{"n_layer": 12, "d_model": 192, "n_head": 3, "n_kv_head": 3, "head_dim": 64, "d_mlp": 768, "vocab_size": 4096, "activation": "tanh_gelu", "norm": "layernorm", "norm_place": "pre", "norm_eps": 1e-06, "positions": "learned", "qk_norm": false, "attn_scale": 0.125, "bias": "all", "tie_embeddings": true, "parallel_block": false, "init": "uniform", "init_std_qkv": 0.0262, "init_std_o": 0.00534, "init_std_up": 0.0262, "init_std_down": 0.00267, "optimizer": "adam_atan2", "lr": 0.00173, "beta1": 0.9, "beta2": 0.98, "weight_decay": 0.097, "lr_head": 0.00456, "warmup_steps": 568, "schedule": "cos", "final_lr_fraction": 0.1, "batch_tokens": 32768, "seq_len": 256, "doc_mask": true, "train_tokens": 190500000, "steps": 5814, "dataset": "wikipedia_en"}
Each number is 128 + 32 x the weight over its row's rms, rounded and kept within 0 to 255. Layers, rows and columns count from 0. Numbers have three digits each. The size before them is the row's rms in percent of the matrix's.

# down: layer 2 MLP down (transposed), 768x192, rms 0.0676, rows 210-278, columns 0-95
# up: layer 2 MLP up, 768x192, rms 0.0881, rows 211-279, columns 0-95
down210 079:115125138107159159094153062126106100137117158097137210116141153165147134128159096098149065140122121102164144116183107122124069088146128121147045126104176085153127118165064128123144151098119206142123114152148117093115115083159129134129161196098098113141090067103152151160107154189103104127
up211 118:114125158119176163113113147091152104088174115114138106125141140083226111104185139141122155168093146117139148129134100094160169156112131173102128131094124175185116127109134134127056151040122141112158066082073118179094105085115156191136133177028072129104184084111134087148119094162128142132
down211 136:162103157128095176156132106102103169148193170179149122086183099122137123148099145116068137129115068148105155150130059122126148169081157119143145133105143095074117088111139177150176145120166127129173137110154072122156091133081174155110179140051100088101140087130132165141157129113109158103
up212 111:138183095130112134131114130188159081115090147163144112145139157159079129076128122183158150107089087103132170146177120123097111086071112098142113128067084164103101066156188145135124080091086128096131113147105131086094132119154155106158119090176158141165124194092136091086132096096105076113
down212 122:169130110123102107144102093137157163111137110151074135165155136138083165143063127127216178132092121086114131135213131111112120117120132106180111143134115142110175128094170150121120125113130107115153072115098140156147129122164129092158153125124158076075207131163064134034138133158134070101
up213 116:077144139145173090119152149111203146120070108122210147094149128072185163081110089140140132118084065105144054101185080121181134169107107075144103128132202115171107115122118135106106090061158115152129088164127106129154159138189139174176125150115063147104134122146137117165200138121151159154
down213 119:090182157134137083185134136111115094106131197128126150117122101147145147072139123142161149094141181090123070098126111120196136071107122135142089131148110082131101108094124157065132113110171132168107146098140177120123141105115152105126095146156051154124160124143159132119117167138096096130
up214 095:075153159171160123141105151132154106106131089143135166158148146162142125137169161129104141102142151101125103105081146177128139130138164142138142147064086162200126151122179113159134100147084111138153112124126124134069131121111140139177093091054110140118099146090146086127116110094126052170
down214 089:129114095116118086062118077157175126159086131185128127184098128153065122119079147120113181137088194125112126144098073099111138153112110089127109172149182107124096149119134140157137130110151114226158051096123125166112142110102175134097120136155136113156104166162110087112122129116105107123
up215 125:128100099082057170132104130125114118133131208059196123120164109158170138096089104111146124119149073121096085086148079078055095131158163184080071151131132134168084110223138117124131126127154160134112153117096122088178146092165108140146165163080086135094198115159106143107174133132138139133
down215 142:115110131190083154118057172143131136114110175102145156136162098113124119183126100129142151149121115150143149180191111121084124102120144109119101141154114134093115126126153105107125149096184126113181068138107121164080109166141176133192138089160178120142143090102066147154146107134173086089
up216 110:138119126153154125113128099115134093130124170067172151144134213150104120113130101119168129163118131106105109150095109153089085078167155100103129128076099114107121092163150138148150070153130122124146097151115105102120146116127137202189112108109104126148084120092095118115137137095106062147
down216 104:139115137120115115180074143119092084163177146106136117165102126167111080102116129105114152135119096090109145155091166116103140111137125125131160155108098112111144133100050095153155131178112122206072115157151167158151086209104071062118103083125130126093109129115146143120123120131152141134
up217 079:095107164153185158133164108062116131132125070107101174154148143101140174103126146098151153163088106105117059156138084118130049125147145083139089122126126168187128108108135122136103103088163187106137145150082139111111192074145158093168109128083094140160163077095154143163101118084112123099
down217 084:120165153110151191110162118106150110097125137114145150108158163130146190082147110125128123162142091122113146121124143116111089117131149164132137082110177145163085094130150139112152099044121169046136107170090106096156134080189138149127111137102116134105120118085167148151110124089103128072
up218 078:121154173083103150151185095128101127144107125146134112076136162108111140108152085156122129101075085070162122195093102185081096118183106155141109091100122137117084163113089147121135105081116174117119079148105155116066162119136129123197174135105146123098125127125114102115105139131081132161
down218 073:103087195101111144100083153128090147119165138171129132149104153133089149132138150130132142121092137091149119130141093097119140056127116154090184140162090201132128165138097170082184129034084146124118101132165111116125168127104135185119121153139173140114153132099120087081093106129085151166
up219 110:081108093104074169122138158122146094116076101105184131104180106140198139180100084100141145173079101129056124101172155113098123093144098165171124146131090143143092163140134117157155113120101133127084077154099110052151119106161096139134117102132143130115127138161083109116117132063138162126
down219 111:068105081111106151119089148153142056155117116059099160126076129083150137162178140090106157151149140157128138149101119151128073179148165069110128140143105133106119164137138140157146125138138176134098185122120128105107144157141137121128163145156170087095076145160088155127083173190096192125
up220 101:105140177096146123056148117178172095146064142123199150107124207136160082130090127160091124101074106093084160107121098169186119107103163078104123126092104119151095106150098142141119079138088109127133154145110109078097133127140130186152120130164063113187108095122116144095137160093105103114
down220 099:193121099106146127107119116070149104152190168107114107158108117102105172144136095096088101143130087122101172175151086142151190159153105122139130122153134144119126083124096161155182128126152135125057112126115111176185095121136113104143138068121208119181115081143153111109130119107178160163
up221 097:110155125070102125056120063110197121102098157075074153162145156163194153138144124097114145176103165116106122098108141126133041160133137078136106153079134134138091103152134168101133177100126138080152111153098118163102171093138117134093106132074136187117129149086132126205139143180149158071
down221 092:103182160036155124106112148159124104148093168089082126112172108107170161084132175099181152183113139132162150101157107110156124134090107171119140133096112143119108167121098128119091140080151147085129155173113073164139118073107172150142099139123135129147188086128166122148083112167166136125
up222 100:093138154145133142166216146128173121176095136146118143140120126170143119153120147100110150113114104125069082119116129096128104117141140178113129139134129100171117163146157142176118154090100152112149078060127122146062171128099090152196145094095131140092119122073074138130107178141079108069
down222 098:122104100121067136106080174130116164154115116162096144098052125189118059144170125097114178119150118139126143155168148149166148173138150090156155146088122127170080086172103112148121119121110071120134168126210143179126126178124089131127052132125179104152106083149150143142115081101118153159
up223 092:126218138147152127119156064090145097070106172168096153155168178113101198109151118182166109106110077149134182143132059145104143103131150147134091122114095075133118165119110150116156169088130154078124140115062120089115135099143170085152130084101123179133118099105182144153183095112128066146
down223 081:095154159165161255070141090069150082113121152154163157096210123150133177087146121132149122144134082115144135119134095130134123105118131146153092015138148108177103148141119186122151137107138172076079130131098172111115136133105151108116127081154131182155131117119146101165139163102152084104
up224 103:154158135079125117092131082118162131125141075150042170178147201128153154057171164180111121164155157111113145125100149200132080147131105106088108125139130104099092148108121126073119162119123176113127150186100157096094151153131130081133102150119098148122082121154144153129152115144082150113
down224 115:133155149157202124093105127086158179168130151097115169149117089198105154149166108123160152159060166129112106122144118171106142157163176111178150127088092110145094143090117129162170074122130123143093109108121093150104110112116148184106168100146155130135148140057102087101130108081135055148
up225 132:146172148089137149177173127103120159158112149082155129105122132070161142115109076152116120146107145119097155112075127187142094092129146154090080133143123143159091166165141143135188090139097102076122180197106077085122149110133156167132155100121056130180122091127100130106070137149102091140
down225 152:132116101147134144128140135141107161158137149083144080150115166173125125130165158062136153113084095152071155173131089069091131118220106140098154140088119150116136127172156123130094079129135108196095090102125147149139151128107153130223188087135102173133073058101124088108126116136102090172
up226 134:153168206129107110120128133128145109147072176090089158100135164133191155098160133163115101184144127086163076113139092135131101107138118099144130164067123137173103138097140155099140094153182179102178118136109162146157118097139113138112090101125120205077119126112161094155096117072110182059
down226 164:103163138149141124109106104131161066106146164123093163180082113131118118090145176157153126170141151112194076065161222160185142102088120118157136135102123214165099131113153096114104113130168137107157118120119136143144123140096072097127109077148125129124156160068222144152132056066096142114
up227 089:107143136128143181151147133179110088101124104135140131065129096075090164128087093148102114159075147105143100105145141098128103081100113162210138114082160156126118101114139095123095099153067146131130173115077116093127083054183125156109118191123135112166151114123138162132089103066133128148
down227 087:153147082152117106132058067147142099065169125180071116160133096140115079144125149182131152058110153154108148098168100175120135169151163096140112105110101121175135098127074164132110089152154173171124104084097185144154121177166144114173117116124095097181129105155139144129168079201109153168
up228 105:065153101084071124162077124156158147124113160134091155085186198065184141081128112195144076106118114072108119118121113132111103152106166068155140110152134118152137087084132156073075114136130158137132132170122171071142113088134131118096128110124163131089132123090139159178117084104101121137
down228 116:106091097134130125103097088116106107137124075162049131138147142070122132141115172107161123160122158144059137119107135094143054115144113037107171108181112088152119142162142144113100073152094118135125136131196128165161136149136159090113065126114184116094144126117177110080135114127159180174
up229 094:147145184141112145107174080131129112111125129077150142096141146137147145115152083138168100145142115160080054106135091129100119122138098095115112143073200076210141110158138169116110115122105126103114078134104127140205191138207142162164147138147109176153146100117119151183158123112165114191
down229 078:101156147119104192204078079157161144125113136098154141116135145128171159153136092072118125113150129143076109131150104133139080135135088124099176044091142137072139150154129119158097123094074157056085119136152146122075142118167137167150154182177140122151110149126113158141109113163133114157
up230 075:128175129101153144072156038143137157163118091123113172109137167126110149094164149105127155146082111107125158051147119089107094112106189113112070116103168071162072106127175179170132135064103158080141140136086149121141165076139134167157116111075116124203095094138125202172126130143093136141
down230 070:138159162174182138107126060151158081131135106091099203179138148113147115139165144124149140116121118119118150095158105116128123118119145160096056103100104072153135126081145194126149161111115162097128137138086129110164136056168144135147108127096105140142140129109116166169095045090126122095
up231 083:130166113117079128110124110143173095199131144127130143157150138091098177052139094101162170164165120166141132195164137118144140176081192125140097136130114116133084053135137150076148084149077171095143117143101122115096117118143171086100149141105053156148110143093174060137155069126175084191
down231 084:139135098095155098080148149106146111142104149096119090123108062142107115176135115091118166157112134131111132105135150126170137152127156101137168145124138151101163097098146089028206129120127131076132099149170163130123083154073148132093131080119084091142122080156132155098131110177139152144
up232 088:165133164138131133070143119084188082157121114173135156138194160131150205091130125148163118137110138132054108061150161092085073134182095135090085147165163168132103152099140127164141166133136150075147140113110105134114142075151143153192133136103140150133103128100126173130159115074123139130
down232 077:120126124142109110147131109139112093146082082104151172169135100154157176137185163138181121133129114121127085117087077173142150127119118140118092121124140166147097173144111149114079112181079166084095151134114108110104129043161192090141134158133137165149181054136091112138150082118097131171
up233 092:144106159078139149094126173186111082116102135045182121055128128092201086141144139138132096096117136115136122096134157093138150079136173119099114130144109098097169117161110181152164121113116193125111151114034146098137141128151176145096103168131138128169196109095140156161125137175060171070
down233 102:142156113163121109125034119064191146173128065117136171211102147087147105133126166145117132138128131131147177124098197112115161152085119057124128129201085138087140129164125083153111140159061044152112117120189153149102113147187088125095142138140127096106150183125112121116149110172109173108
up234 103:183148081159154155139139150201185139147106104168175127116094140128124141111136120138159136138129128138068136068160165106129109136122078130147101103084107170114117141171143156118103120126098126087108098138124122115081135170097152150150110132137094138170138150065123151134194107152175099137
down234 103:030115138077172106142097150108217178141146123119088080085092132183089135063113169168172102140179075125132111121152110172158113132145094151089104111086100027074136101140102093112117117159107156153133169148136190123100122151123111116090119131166159134121168174113118101121127137117149120148
up235 114:108116118187083133146213078159166129153089125082137141168135188159172149149099098105090103139178150120076110136115122128100123123149088117171107116102122149150121174101155103101115084190157142122109097166154094122108115153131153172109141080102097192116111159138146113123118147060111049105
down235 116:103127089128073118079119090159187096131175142111129047183107119177195088103117104146077143136129139126069168158116159104091186072119117116097121134128068188167136108125139126128094110102161109125074077108112134124148172151109134173153125102134096135127103148122182122149130137121114158083
up236 087:174182109150177085148155115061105099157140128119104160094134083115127216076207140077121132150101117122130170175175146099121141093127139147125110179096138070152084095129162099129159098114137128102164157152079110144081115093136208135148089089068125186154113177077141109090098120101135088123
down236 072:108125125107058139105121102068128170072123096154101086162153148112103123146086076081160146147121171102167151132149135118093111166116149076147135133157078161143125074138139131058195160110071128151162141140149222140101160134076137117104163171139090194109169077154141099146170129128111113116
up237 117:079126145128179130171091098087099116107191105125106164151166094134179156131161109175201164136092051110145154139160149159072063118112092195092090133112142136174139129097150191129099177136104126115155152111118151064168139096157147083159167138064127110116125065134139146083179074121173059119
down237 108:136137160111095142098046111086149085168171119106088113121125166104159139153160211106126123118124084144119157100142196153120109090109143192152115144111140155160129103150092130196186173155123160156139129134107088143144119121150120077100105126065126226116135102183134102153148090115114187148
up238 075:076211154136116148135158137136137138142094087149111181148151187095125197095158115132091138124099100111152087082157105103123081149102108132104055103137172031159086126121111166126165101079098142105092140115105101118148124114176162127143143175101097134139103118078135194127134119116120089149
down238 076:115142146135159148109170108127133101133131103114118156176149127120147167107159113130157138117120103099148126070155130126117083137117121141105064115091172140126081158117159154135147105081068160085093157155101103156127107099161146154121137139095118141130117087133133153154092088110135131095
up239 094:157135127080109131115105087148134175124141118127209149106126147133120147026107099061142130201131124147132072098094124117161099134138157164098068121143114139162080101168141157176138160120115132094110130151105091132121160100165087163172110181128065102135084100121088122153207097159144137147
down239 100:176158147118136141117114150173049091114118170097166128178151100150098109135121170117095131136141116104136169149114098168120172148140161188198089121111098173174124158084129123185133127109131139126119148077201099101113089120118122144122099088108066184167184106095130097150127135132093105173
up240 086:166130126141131113121157138106137104154124156124100197072122187121157154109175107107116122153097123101141148172098151126130136040173148075130128182114199060170099122083125139168188109122121122114181183124113126138180183083135168165145122094089076160174101102106163136151139116090141128147
down240 080:064135129140160090151136127136131181090135121151158047172159097111127138148077103110102132073124161147113163142108106157116113170072134110152161135149109163087150093152147103090091138176108134162101092126162128086096115214099119135102151135142189065086153109138176096141096121086149118117
up241 104:143122157127131142142157138134171164146137126097076135129179158152088158094151182112114143171106161128106105131125109107106145139176126170122090137126104147080093119133171194202178154066190123120142171128103127184104143072172119115115143092131148203090185170108119126165083130155098087093
down241 098:140120111154120131151230095155098142096111169132135088143083141173175127104126119116145144080158093131104188148121133161090116125165168106194149124089087164083108161133064090193146160146164144113161107105092125147130095205047123130144180138153163139102196128156180179159120144159148094085
up242 092:169112153126116130122115087120168173113105181100156152102136180191121109145134086095165186093157075085132150151115153108072131144201100184083117137106125103111079159163169149128099118070127128132125145121140165111135145136103135103188174125134119177140100180029127140152138129136132093141
down242 111:111103138107164121203136121147052091110147108164075095179174102109138086198109161155121057108150178166131151143164066108174177121075166137152159129141111142126144142086111086137115162136088130140135140145125133144173115082131145181124093175093120070131163126182147123139128103092072123142
up243 093:079110185161123084105194053116167099107076132103152153179132168135157128146161111104135167160136131179122162137110114215178082101164066124108098153143183094137126155115157143135106174155097126145101135127108103133109170091136116142192112107129145121094106076129077138112167093157116150145
down243 089:080084103176147131119081179133136145182146157116108100126160162125096092128127143127086152109116118164078116156122142161147076140129109111081172147079106077151163147128130067095141124109137121118161124125134143130196136163109121192164128109167131119057099131152110114104114072129104170171
up244 085:130189182099151116146169094143136128107115170116138095070159170089146112125163148107120120122094159104150147191079066189149062124105118100118092106082140134104127128126156173112161047113147158103135075200122101089141179119119153188127112121086097148114182126119124106144178177172101107092
down244 072:087125091130125129135105125153075141197168105144145122095125070145100136169173127067142181119139153101102172139165118127089105135068099093125155137117148164116168147122164120110180115120128118110123137116115134118101120096138145116106160157109179130156141124175087133083141164124130136150
up245 098:159104148166181138161142096111094153173133108082105179082141126143144159123176136121138118128088128124113087154146105150120043112175096136113120134092136100122150087147112133136110088113170197112163143195105149099119165107132163078170171132112109145170135120094104137136178166142097067109
down245 082:167133160099150133178152089166085160104118127078142170073135139157117117108068128074235150079164101146149159122126165080195124117160124079138116131124108099135123106153115129096107118138151167084133135178111112139120119086147092140145120109145114083161117142099133192115133190148073089125
up246 095:134174129090130156147157106123139138093150162110131126178136179113106160115084120159216154108185071094124173165139119169106138103130202141132122119104108099101095117097092166110102122073103158113087068121091129128098104141120169109117126129121116138120141152086142098143173183088138162144
down246 070:182138141123111145105091117144167079140155113138183076126090073142154124131104166155172122140121044116062124112129093122147150160122127154106095178188138119123121168105123130116111154109086138153157102142127125119166107080153136109176130161105097120138139170147154123156100104110199147133
up247 108:142113120128113119130141155076161092098142151142140160131108176152130166091182147151159143186088122165106130100184118163171102120171118140133162124089102146108091122108219175130061116060154160090155135092130133157084120128135121126147143177113095124124165124040111115112129086133084115137
down247 117:117154110160183090106119106071149129104134170187105135175122123097123125168100099118134108167066163175137079155121094134114112169074116132121099126169179093055178083083150072137102116158151180121125127128111125112173185159179099122149143126143148146146119134143114147110142147167134146059
up248 104:115145132130120141103140098095160156159171177128147155080170174113133134054181157081131126182132134110129135137164071126158154167084206143163110129122088102159081087117154192110098149071183132121142133111104129171090109096113150137121130127083060152121150136084119073167082123145050085102
down248 106:086129122119120178112133071145165187166127176121136153040156143088158130142110154161158150167142146144138204112176115147109088155091185088103182119193104038128106112134119187144108105093142152155144112118158103143146072178147136087097081129113092125133125130168155075071118141149104082156
up249 092:093139137188142135140189100136145106094067153083109120188112129138118153139176127144146151148113071137123133150190086129107144165138106104140157128083124105109142104128142118141066102061159184153113094142100138124140129095159189151106120096101143126070122131115179135190118096127102071185
down249 103:131093095074151096108105169123124114155125128100143128110108086132096096126180140083090128088130094055168163161068156162189097080123132134132151124144112097167152117079162156139159121150055089104134182188166134106088157167126081096114136131107213110107143101148114141108158194091106110100
up250 089:109129126106100110118105155086156126144167077085188138145148113133145098057126101159089112077136099164064092139091132125135106157073185122111126166147114137189107171144168153125097165096091142126149117156111148168090097145120079130203116181138003109140111157104184105106158136131143099162
down250 087:093093079096108106070190102105179142150142173107131129081093153133108111100095151080139132134151117118102100096125105105103129131167169114150105195108140130149125153169147158109113151081163125214136090134106142145094155143102116092107181148135113116139086127141051134129151170080131084123
up251 104:115155175186100128186164129085183143094103159088207144077176117150167143092211127088160143134130129093130115132116105131169119142188078069151110142066178161143112117130196215096092120147150139132136109150092136132140149153123162127156106098099112149112129082078094089154126090118108188116
down251 109:115149072069132142142103108109071166084110177122096126112113157137094142125173101135139087081130168158166094127148165131132173109083076177137066163135114099133152142145098153147172152131184120198101102134116104044184073115089129143108116098194211146162126127132146098136103123117141080125
up252 119:094159114123140113052078136093150153086140126123120127129205093169153139114109132165150169146131110057088138110170147134142108119126143125168114150139122121183065112100208092117132156082079138122125123094093151078181188110119133134121077148051100117110149164148114104076116116123178101142
down252 121:169124200125189127121084112108099148174138127122161127092145116150183155142165093115137189102171108114093137133073112148099139060078123113120078129113151164111148165122122070129114110200178128129139137102091154110145180101109150162092138122122155099136148119199093178140098122154168076143
up253 106:167146113129117140116152114091146152095133093163153137138146205141071156050136110103178158204107149138102121069121167178148113115128137121086093125156143176157119092123127169136114111152041104091105151084111106116058083157143158153133166118117122107130187083112124069152207059095124208128
down253 107:126166122147117157150184160112186139080130118113103077133180110145160109159084114181126149105141115082121196142111122130138066164101128145146171130139163114119105098119122157114165108172081077118113163097158148152145149107140106167153164103150093170138163168114127102064179140118058127106
up254 090:114115130067099170116105095144111141148095144112105125093131211201167126124116124086161157141099112107118139156050126062090129144205154175136104124096112159161122112132151143136116108166104177125138076125130160120066186108122115180154159114121153099118119137026108145117079116147053127097
down254 076:146121174192184130098106103046083183105097091124124156178144108121146103139143175098128124146102101161125133161129079169141093064142123065142176141163120114108141111141078104114100123129156079068129137130126072159202133140104130142130117103107111153140188081154147093142105098090144125152
up255 116:127168097061089140127127080104181088121142153108087136134158115171184123108199165148119086158137102077100140149150095099088069158101129119158124135075128118151115130091139143082131151110141187112110117152054139114162127155125175104114096100141147167078151105135130145110158142110141133136
down255 122:114128096108131125110131115102102150166122128103109107140125124159137133096097086111167110103206092204051143140062143126117054158093148147153117117099064152146133089156095094112127143101131125135141120197106104148202152112075088086119131130200123146163166140141092132166111167153127113112
up256 107:060126125102084117062111126145135091115086175104179124150182109150176083138103111095119141165189100041060138121167092096154154102128187149078071117106173099144108068158135162165176149127115138120084108079119144126163177117152151151147105118115142130101118155118154096158074111153141136118
down256 122:140179080163117123152043174124110177070172109100169142123100119098172090138124119129121169107093148152173216067098087130152111097090099140157117111145123135153112043150134163158105180096114117093167116099151128117163112160165125156150150158149124137120112164155055069068140078144175158116
up257 097:084123145132178126097119097151158128144131118032168140184198127119137111079135148152114155102116081166052040124088122191126098139082156166153130153102158149143102111120164145095108139121121173131129077109110091134117126158186109168172095209082071203130121175107153091156193067100137095133
down257 088:102131091116118062106124097147171152152144143105148137149131155135134126116140133114143132138135096129063108096100126151093115160140167152128097220139176120185128140117144184156086132106134100235158097131108136104134177117167136119156097125138113117127096144171118112086137114100113083131
up258 101:136177159133109138093140116123138081126098127124126135167092117177089147185164161160090146184160161141130066070113147167163131088080130132149141115038077137162110103143204126088105123162061142075132113111118121082137121130157126122082079101147153132120150128123087130108152129136146068120
down258 109:100116102164113162084178125092144095147088086183084105186155132134154098105182148128151132171127146204079103130118120116139165141148132174158116118162150142145095125117139079101108133220059128119114139200145109099086110189101133111191123109218148126122131136074174197141081122097139122091
up259 103:105118123102121120153126123095123191084136115102097135111185111156128123148095116079157127126145139042111135106091147078084070115131102186096052144146196126137094125140125166105157143109133158103093101151069117137124151107159130123140130163142140154172161136060156153161109173142140158138
down259 093:060123101078146143130172147139156161098146135152104114144146095181094084212131161130118177105141146072138125109144109096158134098161040120141105122136168162088106154135133160049160116100135123104120167139101157103123149112124079131071117104190169155165113175151129146110132174181099175126
up260 081:108177195130087173078147134166115124119047114108182124078177186095141148147090066134116125069173080112117095095145072107072100164107128142112102102133134094108076098120103152154172118146060205124114073125074156115094185113142110114174123130086117114175095137097177151177145177139098172086
down260 071:080151105132134177090157152122172142147147119150134119143129189142211148142103104148142132114076153118139108098105096124119118076106082168184084101127127077136083190177093119080196136140069129092109121112099146112080151134156116125130133099121178168135114150163156073136105134105107140069
up261 113:096110159135144109071115142088108138146113168105072191106151134123141123153055168121165174112123144051140107147100082123183094080143198109094093135114170070161091100149138133114168112138171168123147124141120145123134146125119099129132139125176055167106171161128129142151139160122114132152
down261 118:150096096104161150110110121130094151083121146091144087093129077159164187130104182099102096185111084104120185098140124140168145177160102128156145138128135229142110125145120096172133146106100129108084076124141091132099119117200183077093159152127131167116117156151079153192106163130052159128
up262 120:068116125117186109135146074080139124099124152081151146110123099138157123159165166130122165124130105116148105177096057163110085103092053194162112151126184093160110113130156142086092127141160178134172092120094099079175106113162117174165161182105133166124113134134089134115213125139165079162
down262 132:169148089167149093100133182144107119114159079172101143100085096036174161151131123149129114087102081082132104139142150227138133125087129156110149132153188152105042155140143177197125124128103154182110163169188157093131123209072110163096186119113128140102130097081074128116119121102109142110
up263 074:132130121090156156119123042113132135157147149156145143147143185090145142097186092086120119105139140080118130132138108077080141100109177174071074128177117100167108121114102169131151148132128185086159152122093128131087150083134166137144117154132115145174103150061146171146164152116053091092
down263 082:130157154165154172113142095101140112134113140087139126133163160128144148079160116149154137174154053084126106124163090147115102096119092104149084094144146091145120159152109170122161081107094205094118125115105078156145142092175184140121116157152081199133134113119120124109116128117113097142
up264 103:064118127146157134153136134146113152085086066143092136150105137096103132050135100146155156082089141146140106153096120163104122170131170109156139108116112119199131100084164181128128123165101146126136141181102114119105145114164128162171172169160085101118124147130131121152189077084072098139
down264 101:158127101102127102126121164116085090047124128119045139170134080118183142135117111145119116191120114133177081077157138112130147155075071141127118133139132141152130123146109114117162136155123091139105210153104150173116148166178151132152082100186162101159172165068179112089203121124143192148
up265 102:117192148100142117095105102094155074117113126101112110133161162164105141053167109141157100158124147109095134091185128129163116145115171074148094120121142131143058049126140158109128179104116110095118123180120139078113128132121147133178075097139156213147148122146134194072102083077082133106
down265 071:150104131098128156125117111178169134162173161109142096122103179082157179137117089080162127205137107138129110109172106128117117123100116073119104129143177089155137130173117110085125140136145159114137129135096179064116126083130171187115085094131106135128144152109163113114181085113061109096
up266 102:119164139156155122142113104114157136155129115189125173132152207135116164117154145139144128112122142102145134109174107177133113168105155150126128142158092102153136070100150107123096152154090123090146131131156049135052114110123105227133155157122128151076080157045089161142214125067102122174
down266 103:139075117104116118112088192074128149120196204185163107120134110138046071155130141093039144180168128091191082058147180152083187116123094163132156138129070133120130061154088179161141104140134143135159152114113171131134178155032131138113080144091140139132124128125130159106124079120143143122
up267 096:136165127152145121128145081158178090224151127078147134137139166098102164057165106104088105167120154138092086087141133126137134144063143105185084127168180096123059105118179182146173155120086141085131155110136037183067143122145171176157092127133120173154098156132093121119074137149077085132
down267 074:129073120131122113128114156133140138118118080101208102108095136127142145095137057106108086080159180152080131064142118167147104144134083163125088121142140183128137154088186115144131177126066104118127142162158142132113121046098101134137085150086088118182138131110141128148171238164097102097
up268 092:152105130093091166094167117176145108126172116132108147124144147112156149070152095128093096137146137155149128122123148061139099118087044130154090117093151136116118140113148127078121154115129144105127145177111142176089147136150091125194076185084153135187100118130145124136098146158069142063
down268 091:151076175139162098121171159093182131138139140102143108117069197126082152186083134160101127104136124154136080127136125100137137148134152078158095137142142118145161140116126127155051167156151113142103121106159136096181125146112166108174144065141075136154180134185092098118113080095123149191
up269 095:112147177185093136133102108169109112153111142099127164128170174171131134095153126177169109059152091120113146093120116161091128113085172096135140137124109148099129140063139158154162118174102131120151148155145106072084140130143142101101140086179150193110133142084245126100192100079083160121
down269 085:076175155140124126196149128097134098148098068127148134178077177086128152125120117105194171145122153117145160199173105066110068099153217127093166120134134184127109091123151108117133110109160111146099139137088110092085095113128115091172144115124119132088172161115128127091063092174114151144
up270 110:131123140114103133071109111098183086113158135063095150165139203182120112132139142139123133189153138078132166107072118162134178101152130180102131146116157072153115086121118135089138109143118132138145121087072180105117123100178131130093115130152145186102143128144103075182081069099132093153
down270 110:141112121172144108192151054136114218152097146122124158111137125185095116140102174197067183132114078134168161150139135119132169110145148152173090150141116146134102113196128123125121126130149126110181093179161127119193108091138096102089130141150150102102154096189110104182091097097086180118
up271 083:142110152131149085084123126146128162111116087100077218114120142144162188129143163133117110090136075108113141117079108132064127086166109121097088202155181116166135114094121153152146131152140122106156146091077080180124149070169185164126108112104089155154124097134148201055092117140136143135
down271 069:154122160124129150085107132105110079141102127089135083157122149133184065164115108162113178164096121116132156140159065139119124171141133166166162057178151028145099152112161091134113178163148147131086108157106125134091159140145101148113125147137139146109159130150133129122055169110108141105
up272 107:146172152096105156147166171201112092161114184103140114147106181096144135119112126157140116137113140098124123116076145121135103137102182155138120112109133186156096140107113110125184037115156132085145086163110114051039096090155092132118127114152133175127117135115204153090128166121085134109
down272 112:126097104118159134106108129158138108149160149129116153178127195115156101125140120098144108137140120101060100145154113073106124149131128106190169128080130137129113168131164170147064076105190105155127130102080154129100079114144218148192167119087156145150102162148113152129182124122120062178
up273 078:126133136172157147128107118113122129191135133074096174114127166109160123067141098126186129147088109112104078147115108125149074111102118098064111121105196094173132141101141174119155109111101151107159172132100128126129175096132159156140131143106139152140148056080151137143177127137114164110
down273 070:136133151178174191134129070158163133107132131103138180140189157124175159065165118126174098200142087063125130122140112139146144101141105166115064071117167109161117133104174180124150084086103156092146132150098098137137154079154176166139115177121103166126095145089132119148112128139124116125
up274 098:091133140174108144150182144140128169108118090103124152155126145102207124128165065100122090142083156112148055097142133126150079160098122057154149127087210115147134139123105168089082120143143123145160192104126122114105104121147148106101096078110143112086163080133203113148158110146138155101
down274 101:165119137123147126151160130165117191119131138106097132134137120141056098110127078073097104202135176128129194098097116137145171093192039127122160112116090130152164093163103122114097099093131121179084162142163127153131150126113117120173081090156153171131160075143155184066161145172152074104
up275 107:085129167148142121074095130112115129120054121069166133150136169139126146135133088115171128100089132120079105114134192141109068121142166130080116144111105115144145087086107149157141140200098172121094123070094113080139112149134147107088145154140142153093147119101131164076189123078126171110
down275 111:167117131152114099111155124075147098127111133127107096136102171105093076116142143147077111127161198159129092213124184127172141120141160135120135105055086092156123122112140112133118147172176104077130117169144142149057137170124055191167119157201158151130088077101149087116114135167106108072
up276 108:123099124076117137158109114157176165133132129139173138112125132166178128081132087154184086096059115107133103132196107083123067117098134089119074147118113116113114061123113155106118169074134126123117166148127113077191114110139144141159125174118034146139124110142073186110146159067132114112
down276 109:047125087156069163112094149116089079118139153121162111101149155162121081164163174101066179207066142142124076147071116101129138144152167106189160133143143111123109082126124161166090130105122128132130131107102153078117111126184114148174125099144156125095154179159147095194157163161170166105
up277 114:147156155089123136145116118135106084104146170157179129097163172125134177088141108117172088097077121142147150112086135139126148064099168102103110146135158106190147082139134197093135106124071156116134103109094094077125119165156178161144137130144149133181121091118112149146138117093076149117
down277 136:100133079078124112169124145131124139187157194126134108137110188140139120124140118124166103081130118143143120118026135136198122151150109137083106131116114128127139110148098152105154088140112079146161132134161143142107170148148080172118123117114100082175142093129106154158199205093064139137
up278 106:097109114175078119091076156110200127107103117091219196099151118137155105139101080121121153147063131097068088098202139068123144170116089108125102171105148172107101203165172149165120170093115092136085163115130147147136151129186106151129059172052137170145153144081139136088128120120193128135
down278 110:118098201075115146101152095088103120137170132127070131133134100120154110115068075156063128168117128140126180107129179159044106145127121102173192153137100146142180091155133143116187113143170132099088135150092155176118111138164125175095111114130128096111101149201092132150133143081186093128
up279 085:083124141120122180145131065129151132144122136143151138087133206089165148104172099113127152151117117073066072146102139128091098110179104164075101131145171127119084096098137174144161113129105128056126152110091123165104163118162140118167140154128174117153126108091146175149147138107091156104